From a checkpoint of a small transformer trained on Wikipedia: 2 heads of 64, 3.12M parameters.
Each number is 500 + 40 x the weight over its row's rms, rounded and kept within 0 to 999. Layers, rows and columns count from 0. Numbers have three digits each. The size before them is the row's rms in percent of the matrix's.

# layer 10 attention key, 128x128, rms 0.0559, rows 106-127, columns 0-127
079:548568473565454532549434481534420506513463442546477520579494395445478547522506506455489505473507478469478463497525506536540495488521464461414479500551500489488482557506539489432502494524472538448505434567513469512509549649514457506491491541473529556489510532524474474505520506508460434466490569504516485490476517465523475499461501527478411552500408461610485489523523458509498537528520
073:514554584495535483524504455472501530519402621467442506469493507525452450475480520484505583524559461556500492480463477486495459467561482493507516433485421532489434494537478535484498524467528505485451486517524521518500461596559538496578528431532558521516397528504482470438470465515533456522529485446486506441521535468501452447496505477518476474496497481569560488591501490542524563560482
078:509527509538421474526404476397493545478459485486489529468468496444490530515476530496526397544453530503515499448478466532513487488469510550535524450418432480492530503417509477503445527503548484492481464548453480478524531428490599482529482468453493487512464540475479551542417505568475482461476629528566491465453468533541489508480458527515483479505443451562535514568511487522552508508505
076:485501534524517522493541443464496487528535465510525463424493476469523522561530521472434480516545468472468556480489551514455473467490464518550543529569501394548522484548390507471548500479545532485500539539585393493507398478478558556468509600523482513478495443536530453463495515463539484480517522468542462531440477507472420459508408500488493476496478485445501516556456508537467496522444
071:496491520544523534492486488456531527485465478496521480498474481470548607512429581537495441498472536528481521461484496641440481499445496438518405460519490512518526437493470482479506478519435415569503509570432570555471514445533532519480502463460514495501520521496543466500464462595497521472496595532472432528532494506490508446476470517463540527499469529498521478558542550455521545432520
076:418566532430503460507554513533541441521493484455514548523486488461447497449559554465543498504502516431464555473490502411545543534522482495593453476512565472470456518524464539470441513565430512472430445506503527551525523547480442505458478478477524520564511490449519465499595560555541487504518548556479489461511497477512528459510511472473485523502471530455529452530476449488501472579610
071:543488535499480504506424495501524421480477461485456548476490497508541518445492484510519475471542512407413518508413492473526530509534553502500519471478481548522477546481456500577462433575484565506504577523494455459511468491414546498545497459472551544619525477491512518453474506512500462552443555508542481517549435471572471509550471547486542484509526458561434413485439507476516464488458
079:487551484504512485500486542528502480476510526515402506550461570502425490492509503482501571575508512471400456549473478502417478612453549450492411520428581519519509540489497475456516507429499504401458458434597512511504491454468496428494510500476507474483507491545519526529493561557524529479498478501466539547511504496521478537449566511501505531416549534490490522471502581501517529485530
078:562515501468479531444507579546447487470525496491556484596556504483492466514512469475493502499473489465510416498533421494440460428480524562514523514492562468444541453520521503489513488454502512530499458439576532457498551509465482433526588526536474509525520472597449562469499530570391494536530457440519484457492564485446515526496552420451513492467477493508499529462467543525572494482487
073:586425501516470486523571472471470504518486465458457395542543501526528524550512505452513483521585510502493520473556508437559454537513498494479445505513452498606455436524553511468514548471550443500484499486427531495487472540468486459466478523487559520547539533491491519550448527502560574553519536456441548491494458455502509422472547569493504563521511444498498411494497546526559532553497
079:448464448509488474581514470521523449474483565514549571395490503497511489528551547502503516500522538479474551528492485475477458427495543538516510486435555455499480466576492511575584440506584422466526506485457500484409480504485482543490486447448390502476566531504523518453494475492536495478531553409530501507462516485491478498497572559498546476479470471569545519502476493509408516508484
071:491395435495520577467517570478445431524547548469524461467469461507559477508516575541492528484542449500467478507478565470495541470475532559466465502505485485581429473494528393547461615527508538541508489452544532508482503501480535497480496490450552475487588462517489538454528479483561499494460548542461492501514499521479440528504514440439461539512523545536466495570539415494498495544503
083:494527504471443500538461529486499515528540513493473418460490455542527505478528470545544493518543467564512527486470556500466539471553476485593528479490530473482578556497487553526426438506472484475502515447461493504544532486556457610485492512482525603522546448586462550446475553431567487421474537544494513488520459531494485510521409536525578485558528511489509481529561476503510535423480
073:564545469448452540476525468526575551538448580511532488524567486478512455579469552461488485562471554471542506527525501524454580572486511476537509444478525585541493552537479477538413509509499516516500492517516491455544521399478450496512533498526563545484531486478497451505488545507531480539479454467521460506523550453458434497512469515464487537536401540556567577495571468487531513532467
078:485468413602468496507498421470516602564549535505469515519503534528498521528493457513532510489468464435491512544490591529449456459448523597521558459484537535516575527544440516539436479492494491502517504436506544428519477410468527473554447549530495467494479496495462472537491493480529478511455556547514535554494555543462504447507504451498497494492572545539455554519505452513525444481563
068:433473553461565472552460448484476510500510503468527547514484446549408504474524471539474506489415472466497531527482445418486501549448521507482524569502448447503486489540484480515467545532577562511493473438437510536551528540550578605494559531525463500432473474533484526412500573518516499469530571438505462442479523454502490426520523575467526564528534497515507520478505489513517497516461
077:478557488476469447509507521416519534430469479526480501494519433564495536487439495530524492505453427516524497472501537519546588574532542554516450529507584512500501504531450544495437523508476549493527514416480446467447475472498493510499520440472470467464504481468512433453503512521505440420512551508485532529539419501505499429528439540469476483529472444459622472433458513468474464438557
073:498548525470489552519539499578438495462485533494476521539491474515427484505571527473498492499562563502541451461583547482430502507472475467489551533490557529517443462543506524502452418491521474482546544453561485512460509465604543468519492575551480438528459506546485523464513557524557469474486479515521486487602467525542500517540495490459491423478466452540575562497550527468549477410532
080:514461518566523479549460486409555528497483505529486479432452408518512477492523520589481455574491488525560466406435434519597371470493458542468527548532423464446526497506459481498471559464535488472543419461452456520490484508492553507507509439503495516504495440493510472521496477485501495527555525534466514471568511488530489491497481547511526461517474445554541476542506500481466580471488
075:540459471586444537505519470454491535505490465424447571494466487463458492500450448551490532488529514484554432471523550514545461497511498530570499528442428410558537537478504512500513485499511510580531588520522418501445503524508527535473474495491591530435487544545516511508512492519522582420538420510496547546531539393526502473526524518468501432565502488487508499509510508502520502444553
076:470501490499592513496427571451510462435525491536413553560539444481538531456519511465505449477517511522547465547497488494497504471529511498491552502514469492535542472537477412520522509497553460433498491537579540522462475519462509435542508500500572471536528482490510480465419534512489558494513519418404533474450525489409540471488456515549477599549477491490494481389480527505517506565490
070:551519561496473531441464511495538539493437463505504499459487556467540497435514524501423490497533504458510511558467478494452496504509544490532457484552510450519526498569454463494563502520438520440483410499507524575513577335600542517498516501557534529539525535497535487537506535515499541460415557499538589484497461461520490557498454468463533505504481487521561479452501514483567477483503